Weights of a small transformer language model.
Training: a variant of Muon for these matrices, 160M tokens, 4343 steps.
Each number is 500 + 25 x the weight over its row's rms, rounded and kept within 0 to 999. Layers, rows and columns count from 0. Numbers have three digits each. The size before them is the row's rms in percent of the matrix's.

# gate: layer 7 MLP gate, 256x192, rms 0.144, rows 147-213, columns 128-191
# up: layer 7 MLP up, 256x192, rms 0.144, rows 147-213, columns 128-191
# down: layer 7 MLP down (transposed), 256x192, rms 0.13, rows 147-212, columns 128-191
gate147 098:515488505464555490506536463473505450460523511509458473525532497471543551483501508504511503463543518513532512482479456515507500498514506528486528527472506491480506545432485459464496503495525531
up147 104:528515507486484528485519518486478498455493504523449498533442503465457506492471502498514487498520503441520505460520476505509503486513519446500494501499515529511514442517496474522484526534488558
down147 103:499498492515450507557520514480507523475523508528499498487491474479521499523512466517515519495495498435546496490480488472525510513489474530546512473512482492520517494487482488478461530536501490
gate148 098:510493478466500472514528473494484514499467492477497495457509531524482505508478480496498494520515515474494519548511500464498535483490479504511521517515472504513547541521498487498548479515524462
up148 099:474513490478514529516550540501552498508492514517518473460480465512509520509480461532483524498475520481461510480514509483493496544487563455505501482517481576475520501503516490538497533506502498
down148 107:502498483504525493521546512512539464558453497523475501524469460520525515505482471515501562513474549464463526505476447505478475501503491453469498529533487479516487502517550533509495467503491515
gate149 102:522495540535506494498501447486527460529502501486523529484490494526502475519485497491515500486505470498488495519486503529511523500520499488516509514468479497487502544474490476523476512537511454
up149 104:494506489518511502476473500476483474503489535514476477494509592532489529488502466509495504475499463497492507505484544474533518530467523494494522473507501496495496471501514506532535498486538541
down149 105:503513473483528480467512503524498515499522499497480499524502455485502521504483509488568517486485498505506507511496454468493515498503512519477564526535506494498469491495521517485519510517508491
gate150 097:460442458515468509465454507493535532511509561469493477503518500526500519518502498510486481528518469468516506504515441462488517485508507502453501503484480549537438527499438497519543479516466489
up150 098:486451476524489518520530499504502482513542490503465558496494494487554508536483533525525452459505485504529460546493491507524480480488476517486502520503478542485473496517532518491520479503530499
down150 102:476496500486498503468523499508541490451480487486494514525504451490519520538525496508476505519461551522508508536500467472503497524485515490515501475508484524498539444509472534486467515449536478
gate151 095:521503489519507538519466469414463470471463498489503479524495442523491494518473513464473470523506508468492496529465506486476496479494508490503481508525476531488510498515494449491500501536500539
up151 096:532501473550511483527512495472532468491512530532512507538488484516453489517472537493492488500469498511482456494516526498494507490489489487567523554501524514497476540489488445510524531516486495
down151 096:484526456515504466507507503458493531488508504482485502500485454490529506498501517500506474551497510513520512491466524480552510486535507531477504483456554516467533478487499505486501519524511547
gate152 096:477506521490426528519527504520495510471497483494463528516473527503496515458528512519519446534523513528496505500519541484503555482510515508510485539520530470534512472504516505459464525519514521
up152 096:504488534537503487509524510492488480509483481507476515558468486539501519476515513482527495479522493473420483498528501512515473492521503490560506512522505495475507504455483488499519544525474541
down152 095:472480560550485493463471483506519510485544440513439524515509467547507486482500496511517555506506474533492486499517514541525521505479475488534483492481513491496522515470472497557536524485506547
gate153 102:505499484467532492485478510484510485519491508461505531482480531547498518505520529523488456497488493543500503531508489466532547483534488508506474552474448509514505503509544475500478521505560508
up153 100:526457482452479514488549494521495543487498504513506465482511520477536485541526514527533527518502483492511514492523502522517512520494493499490478476494502526477489516490513537512512470512524489
down153 102:474527499514564519502464495518524538491564455470489497482517464496532497516549454498527512467487495490503507479552513538473485492496510509487521530526508555514504484461498530516510522487497530
gate154 105:461456571502492529515512473436455465490471493549520498448499500481463495484510480493478494520496479487521474515495532529499509508470475485508470487479514506484522531509516493571519525527520519
up154 110:490507492500528502508480472539496493460454494496516592476473461506494490512501503508503467548514484469514491500505513505473488520501499494538513499491510477496507527491469473494550499497525548
down154 102:496480474495479518456520478504494521506496519497521499451571550503508532523480466498496531500505536493492480476444484479509456483474504499477463471518482528496482506502479464498467489525443446
gate155 101:499479493472532524536491537463510480479521462479475524489496519486501501540474520505524490483477525472506492506532520475512479513501517455498494516499503496492541504470506462564514485505448556
up155 107:520537530491478451502490544523471480518466438509484520537511536523521505496506497474500491477480539524474501510523533481522472481466466505509527496482501444503477498513519497538534525484459504
down155 100:534522475521495502514485513533494519458480500511487521501528492503482523494472476513512454527530473509510511524500507480496482501535478517454507532512576535492481500476479502515499457522537498
gate156 105:506460483486469478501523513502535501520540509508488500504526511520483531490479512480446506495481532454505505455536516494510483512505463477532443505507486531523546509472525499480494509450512526
up156 109:567494512505507487520504564519532504500503547517543476528513538497511501449458540513473515531475510469477499533495513488508494493445532458499459574474503516485514502501534468512496517469503509
down156 107:476511536519494522512527481544535490428492472485511501518518483526513529522511527504502519496530479498501479541486502504518530509539476514539482462508458513479499553525501498493461521495521488
gate157 095:510477474501477493510455490485460474500490439463524502493504483477510485528494491468522512502474512575513536465498489506505500529516493488519515506512513488477505531512478451535537480494485520
up157 108:507501525495499517541510509505480494497517477474489441477509498505530481508491500525508470484484561524465449515525478464491494465516517463496478492485480479509513448458512480496507503536478517
down157 100:496516500489538499519468478509506469483503490481483508468484525443493501466506453489456504497485467509496508462488500518523505511486483495505483570470510463510497474516491499516497520508534487
gate158 104:481498521552521504492517501480472520528483513540508547518491486504478457522482459509494490495514506514465489483508476498515499500499526539478510479514466501519476525526528489525520508542468487
up158 097:513521503463469502472487490491465505501457529529519521515526465476488483496506488552473493493485485500479494500508494510489505501487516526474471482527501529516462537493510475536520509461516516
down158 102:483508461447522481508513529465515503440488512501544503483488500521523530475476485499485475506512516511481460484520525530501515483497502471460487470476455488479497502474507504457501450488517503
gate159 103:523469463513522507498550488471523513549455506538515508485481492520493536506509489515483517546518499489496516503532507506433539500501529517495523511526492536488469470515485463488456507522565529
up159 094:504496496484482535498502490500529472530497504549504481509499484478506532464548467519500500518477502525502502476506489507478491541505495480465458480508481501528500501484503503512528488470536532
down159 102:463506512464491518507516469454501517518547511451498503490478530504507502499518476481477490481509500532501498504541507509512468523527433475496487504507482476496534537514517510474523500434493486
gate160 105:505538502520511547463478503465487464481481496461526524485502448451484549497500494515509503505438492479547496558563435500465507471505510518451487537461477462499497501458524476536468513470504476
up160 102:498504541490492528466516503431510509495475485494523515462439518478451500506497516489500542493509495472466515501518515471504503520531492517500470515510508493514498444463529442504497525533523516
down160 096:482539494462534508492516480495503484513529505507488487516474488445501479487556514494503497468513503512492505485486523533489535494500511515479484538464516491495499548501478471522479473457501482
gate161 096:499543479520513477533498476489503516530493494444528514488478499526516513494510528486473472490418521515495464481511538459510462501529543491500474512543489489470571488474516515510477492511488534
up161 095:469485491510496525542490460470502457531448500524523485510566505491493519452517451450492495474503478517512481504518495527516457509498513500504514505510532483481509471517489445502528499545513492
down161 097:469432486505501512494520504478539471533528493467499481549526506507465477494489490490475489473517498518462541523514502517490494501491538492489520571465515485482475479483509492522501512477488556
gate162 101:498489514520539497477483515477508497476476482523526445497476490504520513513504486482516524468496468542516537519501460493445549501505477519547472469511466528460518503516513494536548539522565491
up162 097:498511470536522481548488486488518493544509520538494509519476476509478525511509478541503475518501535536514537484508522492506489542490505522528523491481533478507489549474481474519527511501515504
down162 103:463494476498508490480481527472568480464468486472486522522489474441483500497498509462536515476506544489508478483477499498469488505510498528515533507497483508514505476527485511497495477493489464
gate163 100:459466496505506511485493520482530493503513520433472511499463446502491497527514539451496470509468519487502520513508480472458418460480521511501525497504458508509518546525524530549517495467513497
up163 097:510488538492481531492489463490479520498491468465475526480503475475496465504495540485464506479534529490458450520485536522510507490517487478514483452512528504551522539486511482488546481487516481
down163 100:480515485489464533447493535568507502503502525543462520491474489517534518516514524494483478505458533478490484509496510484539486494485496524518502452498452499482525516508512529535520511516492501
gate164 104:490540500495497538488568447532500530499481555489493495516425557521466515455504556481490492485479521522486485531518540501523508495498555511442514499470491477485537485531472489537521498482516481
up164 102:514463468530513485443485460520527525493487490468510493505489505511502523458475517505466498498477489533498502490500510521507487493571464475491585447471492482506512532524484451503487486503505469
down164 103:517490481523480491516539492536518497520504528440469548473515498517530512539501515526497529533530492500469549518474473463492484516500461509540446493526542528529512524542492473483534495547539514
gate165 096:489491516471469526478480494535491496497475514489448487470466508534518488496523495487472467506502509515477506510513485473485505472477541505524488518562497509501477523487464520488487459465541500
up165 091:501522495509473519550514563484504497487534486496512478502520496475482498460468520530481519474470511496491535520449482496510551455502508505473543467520488513493491485531514528484508500462528469
down165 093:468510466473477511514458538476501468530439507520468475484500506471509581506484456484517544517440476488467483479481502482508475521499484491527532466534528512449519493516515493513522463473503515
gate166 096:514525495522441515449522471520521496480510496452487531499486496464501541504566487464494506516480486497507496503476529485500506500494547505490502481480466448506557480510494511500520549508490510
up166 094:509493485455517482504493489469465532496483481497483487507490494488535527454501435467498515468487538503529509526477538492528514520471543516455518497526498485503503559478486494501500521506490515
down166 094:538504509541489509471487483465555479491539536547537483506546477484495509508538498500507503533455543461476476509535471500479444513500482518481521503528472535528520443478510481497551488472495475
gate167 090:512497477502496520520527505475492492543482454507496456519533550512497441510478516460456489514455539526583466525527489513501467466486539511482502497486474539503521539491519521441522516492457467
up167 096:500503524527509528501504499490485501459545511531521482511447493495506501493503520480544524513525467532464464470520499513492541501518467526537499483478503499474469504520519506501518479546563449
down167 102:513515530521476531496477479523476540491506541500500528475494513528494502525491540463493466471511481478479491535513515523516517506510472559528492555489488526525517490494517464527479513488474481
gate168 108:474526502475532538530519462448520465505495480488508537438469474521522515483483512527554555501437522481555471486509470472522472462495487521484527500511532494512526526530466492497505470543498507
up168 105:473512508572509516464466471463488517537508449517488500505512513496490515512513514476460484509494478443483538515505515471493509498485527546530521495535479479535482531493531527480503467553498499
down168 106:532467491476457504491532524499484474526514484532505515480497484510524513576514509487542492496539509488521516442524490542500544502509468468514510490507500508468515486487507470497518521495542539
gate169 104:549505476492494528511488493490499513485487486463472479489527499497499447519511512512509492497532530506455466532509435527509516516481517528494468529499505486464462542527479483478521500473526492
up169 106:444511498491482513539524512502422495495484500522532455519530504505461523492507471482515505485510513548502507500523483480490462480507489469462488542512524479479513468428545508502502493502523543
down169 103:505498530488472532500524451499502509490502524516509498479460491486491501510488514507483450536523507476543515531527467522532501523517504507499478481476431506505512476526502507529495531507458494
gate170 103:530503474494500535490507458509518436538475480504477498464495480542508530488560511495538502535525531482491472499478488545543483494541479475547476537506521526481533489553496511505546466488500446
up170 101:512487517451525528465499488492497482463496512494497512537506451492482473514497527487454506489503519524522504487476464521512499499503506492473481467461482447544514523478512484492579483534461513
down170 101:496546480496499489476498463478508567480462533485549487515456552477485521522526471500479497516507524516488477536492519507450485489454519487457537497427492482518535511493472514507488514526501507
gate171 105:448464520476554485496517477481506466472522517515489489506504513479487518487496487512509500496452520529515489487531494460515477512501454485498517507422482519510502530488553514536477493475491547
up171 105:501481530503493500529514514537485497475488513512509491477490511467509477479513509488511501493450518551560508521464472507492498500497496480532542490451480492551511549494529461453509501469546512
down171 104:477477511484519449505518543504522516534509506448522495493504529478447523535481512534484498486470499453494500466526518526520533515494483495501534504522523498513451475491499508547496503535482470
gate172 095:497556522510499512468476514528500509487514498478483514504532439482521493488493486498479499529523511508462516536479479492473543511487498529526511488495515473490523506501479547418500507471519476
up172 100:500509519472519547485507508514495491522456477528515467484505517487524473479504421514506495480484481490493505531526471442483461539501485497494456530512482475492485508468506464568471532498500519
down172 101:479503488506487456558524469537464484532486525533494497529504495490545533520519550452485510504507477501497491507470480482462529496511520517516535507543497489510470496493501508482535502498531484
gate173 094:521500477487486518481510472489468514539494536520529508519492536509487512506509455485510491498501450516522514549509502455524456496492486477513495526496501489502467497524483528507514498500459469
up173 102:542554520529493500478434509506453502522515499525474464486501505512494488478524512441531509496487503502521477461506522491484471485504523511473474541470487515479528520497514508506549564493521495
down173 096:511538485504477476471484515547492480476523546495492524444467508455464496513496537485498523446493523479521519546539457504478499488471474508510523468494509475489514518517488495493487503475503503
gate174 098:508524503508478454499514501504531489456517533500467500481562556491494481522536517441484499474471524484531507526526491520507481495529488491459492541488464511525480514538515506525489510483469512
up174 094:516509518515493528506506501505499474483504497515513511471499515534477531533499545501470481480500509508551541514500461499486491503486507525520468515495566492467475506540475525480522499527506505
down174 099:472494475487494498505516465534495487461470508486503469472527489492493522531504499495507529535499502532492487498500504506542544527494534488504481530481489450451458499487506516478502529518526494
gate175 098:485466439487536497531502484485533528514509485507505518527504477524432458524529521515497494525484531490494501529493514463456496455509500526463498529558492555549516477523517482494490479485493508
up175 099:453481457498470485492492483521459503463484552528518497504494523505487571501507463539477480504486487461514442517484515490498496537501484544544503513506474536545519463515523528472479484455477514
down175 100:520506481490515522490514488487512560481528513553516477490505487517486473488564520534466495523533498490524531503527498482523529484544503486561520484483483515482538486534565473484490500504503518
gate176 105:482493461513525505484506486501509487529501489495527507524517502496530545500519511479533494478469529501492455514489516550540497452522530473510490542554528500486521533549445452511482495533491517
up176 101:486490478511501462494527527497466519512523498482467496495455470530484522466490504499497503473500466534468468481499536489494488519503530488465516525473487498538520539508462489478516517510518551
down176 101:527489513512495506475537515551543546519495475515473502507474532471485525492457445508474526497483496508557501477418546527498510514520459512503459441464495445507548529490531523499483449504509528
gate177 091:451531506504499528517488510501530496479477491458476494529521525467512479478527487514481493509476467450536535527523469466529548517505458555508497491492526447500459502520460495482460516498501497
up177 094:449500496492495501505471545501521491537547527463499501530518486477504545453504474479477479520467512494471529469502462491564479515516495489487501486500513505506508487506477509534535433495468540
down177 096:494509475539482445480493447467518509546516481480523465470528523473512523498537541500487507489503493514482546519467497482516474505532499476494537556480441496533509514500553487488538467542519515
gate178 099:500506470454506522515527520452544549505523513518501512518493535482485531527454511505499493481504489503513489487490526505510531450511500482523470551455472497527478519565504516528494446487519492
up178 101:530523535534497492492519513500518547467500526497501498490532517482515494530486494473499508541444502521476493521511481499536528527489466480511445471496466512475489511473475519539487519554498515
down178 098:523519526484487523535479506524468484493506502508480493571495452530514529491522500500485465453482504503488500484506470522476504492503537502501525470446549516503513524525549463490493527514490531
gate179 099:527502500517512510526539497567513485478529463505472511510474470470512497517524509484542477457473534525528549481502497487522486481505525515517494536537515467533549511494495489499484505508501481
up179 098:498505478506496489507484519487554495519458483511572521503510492517473566484504514475521516468440533497509489550545484508437494503496524458486480543499534477467502523472539498491466478505495546
down179 100:456441454522500546487500507508519520468490524505499504517474497543506567506553509513504518486481526531539541546546481495476463533496509494498499514484499523508505522526495486484453460500503501
gate180 105:492504472488493472524510481438494534504542499463504535529464490530513494517527529482505478517480463494487504471492497465494530495493466529505508474467509481440490497535470535524474484501527533
up180 103:483480522457524512532535497515507469515470515550502440493512505496465535479490483505486527454516487516480465556505508506494499484457520495490449502525511519494534499485474462478512445476513519
down180 099:524550492544533514486473536499496488538470460534497513477445530467507455516489501490486495482511491519452503539486535515493548483513479499491483493510453474494483475435522458544546546488523508
gate181 098:505473499484516498511492483519485446501516508499475498514499463548529557459520506488505465469536494524485522558529490492530489463486527545516486458504494488490478499492501544476475499517459496
up181 100:472480515504498457547511490518471511480485483478523500476500557539498523549536517499544493499529533495485511499481502547468462454499506546506509496520511515500511517462512530499472482520476507
down181 098:499474519476531472504462505477460494481491519541502451508521540507512508491538452524475460512538560503529509478500519504513495459515540524492534489497473565473541483505460494514468532465503495
gate182 102:513492451515499498501467494501477513505511506493458552462512491484492495514502510453533484511447500494506511451492483506489512536534515516518478520504502502493494512526503528471486532540497532
up182 101:510506518498489526515476502505506482503473524523531509438535472485502551473492490523523492482511461467466528491493520515468469473486484522501496522479490462514495502497488455525527498476498518
down182 101:509514507475501498458454494537483532516515457508502512526493523477476482540476476504498485530538521515499496479500506501520520498518493536472505492478478510466470509495528524521509537517515528
gate183 097:486470496485426493528476492504488499486458514534498503530506479506492476541497527474540483465442525516543515492453481541500527494506491480528440506499488483490483508461521530521497561487495525
up183 101:504518497521504516532505476472505464549545482511491485514483525484470501474505507524518528530462541481466480481532528513471457491504477507509475526491514493553502500484435456489490546476526522
down183 102:518497496524459502443484516450492492570518491503503507478490497469498516485471493468528494574497530481472524508494524530447479479498521527520474504482482500460496546469495500487481488504500485
gate184 097:480507531533499446496458456504553526507529472498510498506471495474529474516456539518466467519509515543499501497516529523448473507486513554515488497521519525510499505515479541506485493479504510
up184 099:514488471524466460505513500489510503507496512486466496512502468548507510522511506498473502532523481502510528535474498493483488526505473530552542497529509512459492477479499488509462493481533537
down184 096:570513512480527501504494500486489516498462544517505495496502495488512500478502518494479516511526490516502532522487527540459510452513483517502493522547479496539496497498496485523490464492490552
gate185 102:479480527469537470546557470493472512504510513500536483479497492488486495529473509521541450492511467446486502509477540473524480489512534484480517522483510537493503506449493496532481518417482479
up185 098:502505513488529512527517514512531502534493502525446482484565482482497506480497515525492480485554470518508507514496440530533465506484512490496503494489482511493475494492454491480447523486498527
down185 096:514525546529503534506495519488502462525490467473489513549485464473500482515535525468475533516520561494500489492493511506512463524521502517478552573502445513509440507494513507511480480518537464
gate186 100:486497503508526480479527447516524469523537500486484495497506461494497489513529517510427487463506508545453474445442496510497497519526509509472489515510459525496495517537457499475474480532466495
up186 103:519526522485524520464449510457456517519442545497508512516488449533515489557505490526498508524502419485486522521499508471488557494492496484483473482548482530499482492477489452517531551520496538
down186 103:508473479535462507530472549480519472493462489528552505497501529450500535524478488513491480496499476508483547461523514504521541478531494522499499519468475541502554502526490526515504488460471505
gate187 098:511541521485513485547512486492474501486491480501480482502511525509490527510532541510435485543496500476468485488502552547434483532520501445496471469475455540521509489549508486488532518507484481
up187 101:473503506511514467518518494527510496528452543519485497505505505451518527488460518501419486475471508531505502496465491513451510516517478485481503533489497475514457496476518492525557520474466477
down187 098:525528437464525459477485463484473470497486479540532508472498520466462524486487519547459466439518508487512492515517490493500472469526461505465522464460528482495477526491509490456526492513484502
gate188 105:511505513491544523487475515510444463482522489452516478509476548477497507515529481512518515464477511486511526488519514487504542517505475493498500509488447492494525540503490528544465501466505542
up188 103:478513529498495446497514513484485508511477519529518493532531483506518513480475466489504472523492524469483473550494482513507536450528518474468466492498483490507515524458525482472450519517538464
down188 103:489528468494506524508517488546493513513478516514521484544446502525494498501516523507498495511476509475506533492527501504447538549475501490451485630527459496492516513503506512488515512465515492
gate189 089:497493505482499533520513472503543517491535468538510533513483511489483489532551505516536519509508508511487464498477496510485515527497481482509510527508523523556524503507539515462458509536467510
up189 098:484530469510530468520481502488480526527489486503514520501475505515495520501532547543499504473500505477474568552500498522480457472512495527546516529514516448511492517512535504527488482455521545
down189 102:513461517513483496497468510542510490527531512476521513474487498504502526468485497520522475479512464515501489478467493480487504470480469520493532480502501491523534483452495505526504533527508467
gate190 103:494457485467530465507509483481496486521476493539513499530528520505475519541470475498535475504471491539516493519484507512519472503510471518465525463524494575502527512536478524489511485494527499
up190 107:501477505508505477516515498558469518498511557478492419490499503478497546525497521468501520481479509522508526507526463506503482499473521543535510478502495480497498475504482506493513500486540506
down190 106:509515524501484448479480465481493488516468501451497496497511480508530478513496498476501483513486518493468484519516470524476464510506490518512475513507471504489529503525496514492491489493513500
gate191 103:496486426541494503489528513480535529476475522462520495513525522525546489492499538512463479460457524493521465496496488464486515477507498489547532490514497453530504469490497528471496535530464471
up191 101:514529502495538526476473501520496477514524477472488478502492491519517506492522547512506438497487523533479528501494505526506551487450527435508486496449504476543521468470505515500518508523528531
down191 102:501500480532492472526522464509531548486502499484495482507564490533520517502512498470548522489529500578482480526463542498545511495503477503537493473469524521492529480463530470522497516478545509
gate192 101:500515481485453488489521517453521488472499498476510533582507487456458528484524529527488547464519488493521531511518513551489474482520502486498490538453500520479516532515494489472500467512530491
up192 105:499553472541498506457468485479521511544504509516479531503490510534524500487517493501500529528451513526480522497505485480487493481514502477499524471514490494476496481526468543483470529558509496
down192 103:529460504485501487489483467537445499505540470523516513463510567508523489475493498497482523482509475536537527502489489535503479498513478495511507469471485504480488438503470533504477499526522493
gate193 100:510464509490487527477451473499529506519542510501474512498524500458496496501541551495466476468477493443520491494510536539480483544498507474522496531522560527494502452537480519490508485498499469
up193 099:499502500557475504515453505496492539512469473499517512552526518475446497458480491555523580518528472478499514518505517477490486525509526488523543491497488502488502521528474513502474521469506485
down193 097:492517486534477474506537485489499514511513487464456556494483536469468470456533495495477444479467472425526483503561475491483493511503515520496474475508508499484462485497492455515531452513454468
gate194 099:490509502499511495479519463525531460505488497472499539499515497557464458508499501493504493539479479485492544500493495485484464506514474524529477509484514534503513523522516515522454513534517539
up194 097:551534507541509514497491482524508497434485495506487512527480492516516468481477487474527496483517493508524508521507513464476492458526503463484529528510495523505503463468477509521483475519482440
down194 097:551480473516477535485506500500537483484511528505455511541452485473495481541504481461513557516516509484505507485509538488459550452505457481527519543510473493510486521509486490520514456501515522
gate195 098:460489453505541518478532489474503508493471493517479536502486490495501543496472495524537525491508464468514492471450434477484495492506531515476467504530504505492461473455528535483484494445531524
up195 096:543481554533510505543485533490484461473490438518455483490516473443489518478511476481519461502454461513498513534510469521484488480489470481506507483488506478509528493521532458472483523480461497
down195 098:551509495476496479541466502459532510487448501484466547524485510513485518504472531509518483503514544513487421510497531520489467458486473485539529490468494491502533475497485490511483486521504473
gate196 106:507454486483511492537516488473539506523463493466504439504499514470525463463501481490482506502482516521466533464500523514498494518479485515450547480519535488520515459536460531473460455524487482
up196 099:514535500494502527452511497443550494499532474495525518527530511505448469522480519466500503464467493498481493531489513480498522447547495524500503508514470531534526491498486492499473524503502497
down196 096:514454463529499470504494494528508518517486465505511534496506480495514504508495528482496493529507522498491467469515469491501473502496522511538483483515491502553492522579522511506484531438518499
gate197 104:475481529489492500507519488457534481519531457490519509464513524484431485473484462481502507514530508517513488560511485488551492499553486525485540548494510458512525480478509498467502481489549493
up197 104:525490476484480531500472502478503485456511542479463524513460453518484522512511502523504503525486518497499485485550476544521485545473502487470481450533472531534511507498506498512446509463429519
down197 102:536500471505516505492505497502495515500474452508458496514454480457471492513442498464469476532488535505506531508524498498446513507488556539494506504469489458517532508488515477489466499443504497
gate198 093:498508468531510490500481546488493529508526563472469479517481499519473517483521533466502552497492539504506480505465498482464490501498524539485485490523510548506514547534452498540512509480481504
up198 098:443509466515479510474516500513474445492500466498486463470496507499515460476527490551484477525491505518502481508491490459479499552499488513526464467505497521506491484505520502497503490523533513
down198 100:520521535480501541493479534494426464505453485487496466508523488492491537518541515515543488539511517520476486455495475495501499493502489510472494431483484478475519492455487483501525519437483446
gate199 104:542543464494493486441532505479471520516532495484507528521526486488494487508489513460493469510515509499492518504496483496488498490476486527452524564461506490495525507512503517499488457442501516
up199 094:510505535515488517448477508543491509492497496524504468525481455488516473491504543518472488471514533496502502515470526499484487514541448515495483541441511477513551524501546499475477490469459532
down199 102:535538486531473474493485488497498506507521522502539556514493461481458479466513501467481525491461490480565501512477485475515488490500488504522481528449489465458509499492557524462531471482517532
gate200 100:521445475487521501510486503452506555482510466514493474417526495470465463476513512529525520515480530531508479490496524468519506485506503502499490490515503500503504492491457536521488497497499502
up200 103:546505554474502490510498489506523464498454531483493449478521455509518523470487493547519511495505492519495497461493489543520512507501529461484518519504546492520486534469486484551486511480511480
down200 103:506512528473557463521485514534457496516541499531520516520502516486496525522517519520480506499490495464478543549475463478516509534473485496497518509488505501519484478509503456471484495512492478
gate201 105:461474486483478494454530513501545467470526494493480550472473495515499479474495512491465487502519488498529462483518523487532509526462531498518499512514525473474541518482496503524514451480468548
up201 112:523508503472475490497469483505458488518503472541502513503511482444523512519484516501510527510547480516480536459496485467467543490479476492503518543505480497537471506471500454505478558498512505
down201 101:483477524482527506533509498505478504483530474490506476533524499501498475450497502497513510519510502480477505501532510530556462539481509515496505490525524506502535494483483495489494543461500500
gate202 101:532481495507491504488461500483474466505496532451480459493485507516496502482500524450499527523496482442468497514462490501498435487483527512514531489488520475533490508511539509502526554555484551
up202 093:482491520522537474476476470488463516546525498504495479473523490512504451494509479531505479472539489454529522513522515502449491543505509527499519529537499463463484517467508508479489434483503533
down202 095:492436496494493471487481500531482488522522489521486511487513488511475487501509494522512483458480529522507545495474464508478461523492510462500508489509538493501530522462511490485483496518548523
gate203 102:503523487498486510491538498501519564559524525511510532464517479491501524492484520511523499528478513509499472510455512486568474506516501500419518505490519428517521534479504518523484520480490499
up203 113:512475496482487468470545496489491510535526497472504526497513485463538481463539453499511509487527485497450479473480483506475548507484455509475491467514488550470452476477480508453490514483509523
down203 104:484488514531502519473528451500500502494495511510453506500503504480558465468492506510505557502526504494517476529528512494519493521513510524488531507544473467460526502496503492528502471501499550
gate204 102:518463521513489546549505482504470541527485523485469492531533546520530509481473517490459542517516519533521519484499510472460523495518498489460498506511501452487495486566486509483498461531511463
up204 100:475485485468468505470494547492535518523503484481501510450493499508471477573463500471498491516489507470526497466497566519516481509504498507497509512519493510488490513530526461529520501509482521
down204 103:495528495529469534507543503478488511533506494520509511497519516498488492499472508474504506508496514500476492532500508496537463545489476483523496472484485468503490493530525518508521512490504487
gate205 093:482485518503573480517460493453520528509500499529510526503497488530521505509572486480492553508521452523474499480502531510503560507501545500510487499536520486485456481479470528444495476503480484
up205 094:537498487448518519473511482505475528495474494550499479479476522475487506521495524496510526518475489504501518549485481471497513510491499501516502529457491495457510503508507503524484499542525477
down205 095:506510508463565499488494514492513498540504525473458529489483486500519518511471548480486522526518524484532492507509482514501518511505459535498488438506527503467533492495500504501484488480501481
gate206 094:477494509511506502492532498495520502530504536440459507485518505491535515498503510473517496497534525538510485479498471476521469515497521459535521496485522506513526478512503497465535461493481496
up206 093:502500461501504482525464511449510493513464467558523510471514473476527505492498508518509507472511500514486489486460520476490546491507502487463492532461517507509490548520500459486493526458514526
down206 098:502483513483510509511480546485498499498491516587514518510465532490515481461517499476492471502503490525513506482454505498510498483507475518503500519488494514472548503478498437512510528474504459
gate207 095:486487504483513519487470515454488472476502509452515470545534503481504448536513482501453522581476545538489467480501494526521529469514489479500529516496535499504498503528505508472488501490486509
up207 097:542495547503479510506490543498468526482504478489487468483544507556458479502539524481511533499503523472533492490488503509482464517513513495451535481500488489501516535470534494526508511523470462
down207 098:457496526542491506530489518491494455534515499529545529517493493541509496500493479506459488519517526507503494431494552473491516509505514494508497532473496504491483509494482498507494474549530481
gate208 093:473482484522529485523454504466461518488498510479494502488527498517441514555528543557541469501538538521497496480485494494480462513493552506520477507509541535512515489470489490521509510493485510
up208 092:502505497464515474495486538499527488490502503490530543490454511531499521518492516476482451497471500506470495474483567481452510493478481507525522508473459470465526476478468503485505429495504469
down208 095:486484530509529444475505522561553506467512510465534498486507490503527499540485520476474483512507497541519480519492452514502533513481522507472461502483481480511468495497525494443524476510484498
gate209 099:461480519529475477507420537509493516471506498484499533461507514515534474475475504486487527526515453470503490502515463443518511487523561485527484456479546519499508485482504502553544508509533484
up209 096:471481484501452503538484525495496514483486474481540521468508505495537483467485463468459499516474523473522493489526505469479519472512515515534498464486522503534489483505488514496529481488520510
down209 097:482499514491511506475522485460525498475533500502486518554549473555498472448522526540470521510523462512469500479526514516458490527505478478474491469471508485524494528527523532526444472482488536
gate210 108:448499524532543471517508438500501490526474508518511496496537498489474462510498474465512507538487485542478496519463485516502481527504495465476519551502506529522497507533528496519472521488534500
up210 103:516499529502505505486493508533501459503500499500464519508454519496506489468517479473502524468495505513481461498536458520479473442541500502516547473528509448466484501522504522507521516524500485
down210 096:455482515513510506529506536568506491462537520489531504519523493529508514485499495510517469486486497474488507521462483496513523509506490523500457534512520517521500455494482506475479506519451502
gate211 093:476494524517560471522524477505480479488528506496522481489502526492521528462520508541547469485538495504501490485517484510490466519536497468512520508506489486568534531512478492520538510481468488
up211 105:470477497476477498503487526461456530501473536484517491513501496493488536495508479531471495504528498527509526482436499504516528548495539491491473516455509463510463513519481527487547509522510566
down211 101:507485528528477522484534504521487517502483518507494491517480490455538435489518514497504481502513486502518479462501479502514476530509512474507551508484494533503480452493533493495509531500492499
gate212 096:497526517489532447558560476543526457486503553514519507493501489459490550466491497519466512492515509502466499519507508507485485526501548492491482480476523480465512540527492575499514457520489471
up212 096:544477456478528510515503518479526505542504511516468528524473513508450502507485483464507484453482511514480484534453467542485519529509528480558482464479493471490521573521488528494472463504521495
down212 094:516498497449495543463468485482506496518432532494502554525480531480521488537485516503549487427524529506503520532548484512492482505499482513490511540492474473524456534510506492478502492539553483
gate213 095:474476519446489522462482507501509479521498473476476519504472501450457483513510470527498565509514534487529479483499518508477514503493469520526502568478499524506501514502487563525489518485481533
up213 096:521520521500499511494482481530509486507480534496514477528497487502502510542447469493464472518495495548491513529518486493498537536540467532473508493506532530476497485469520510511507523508469507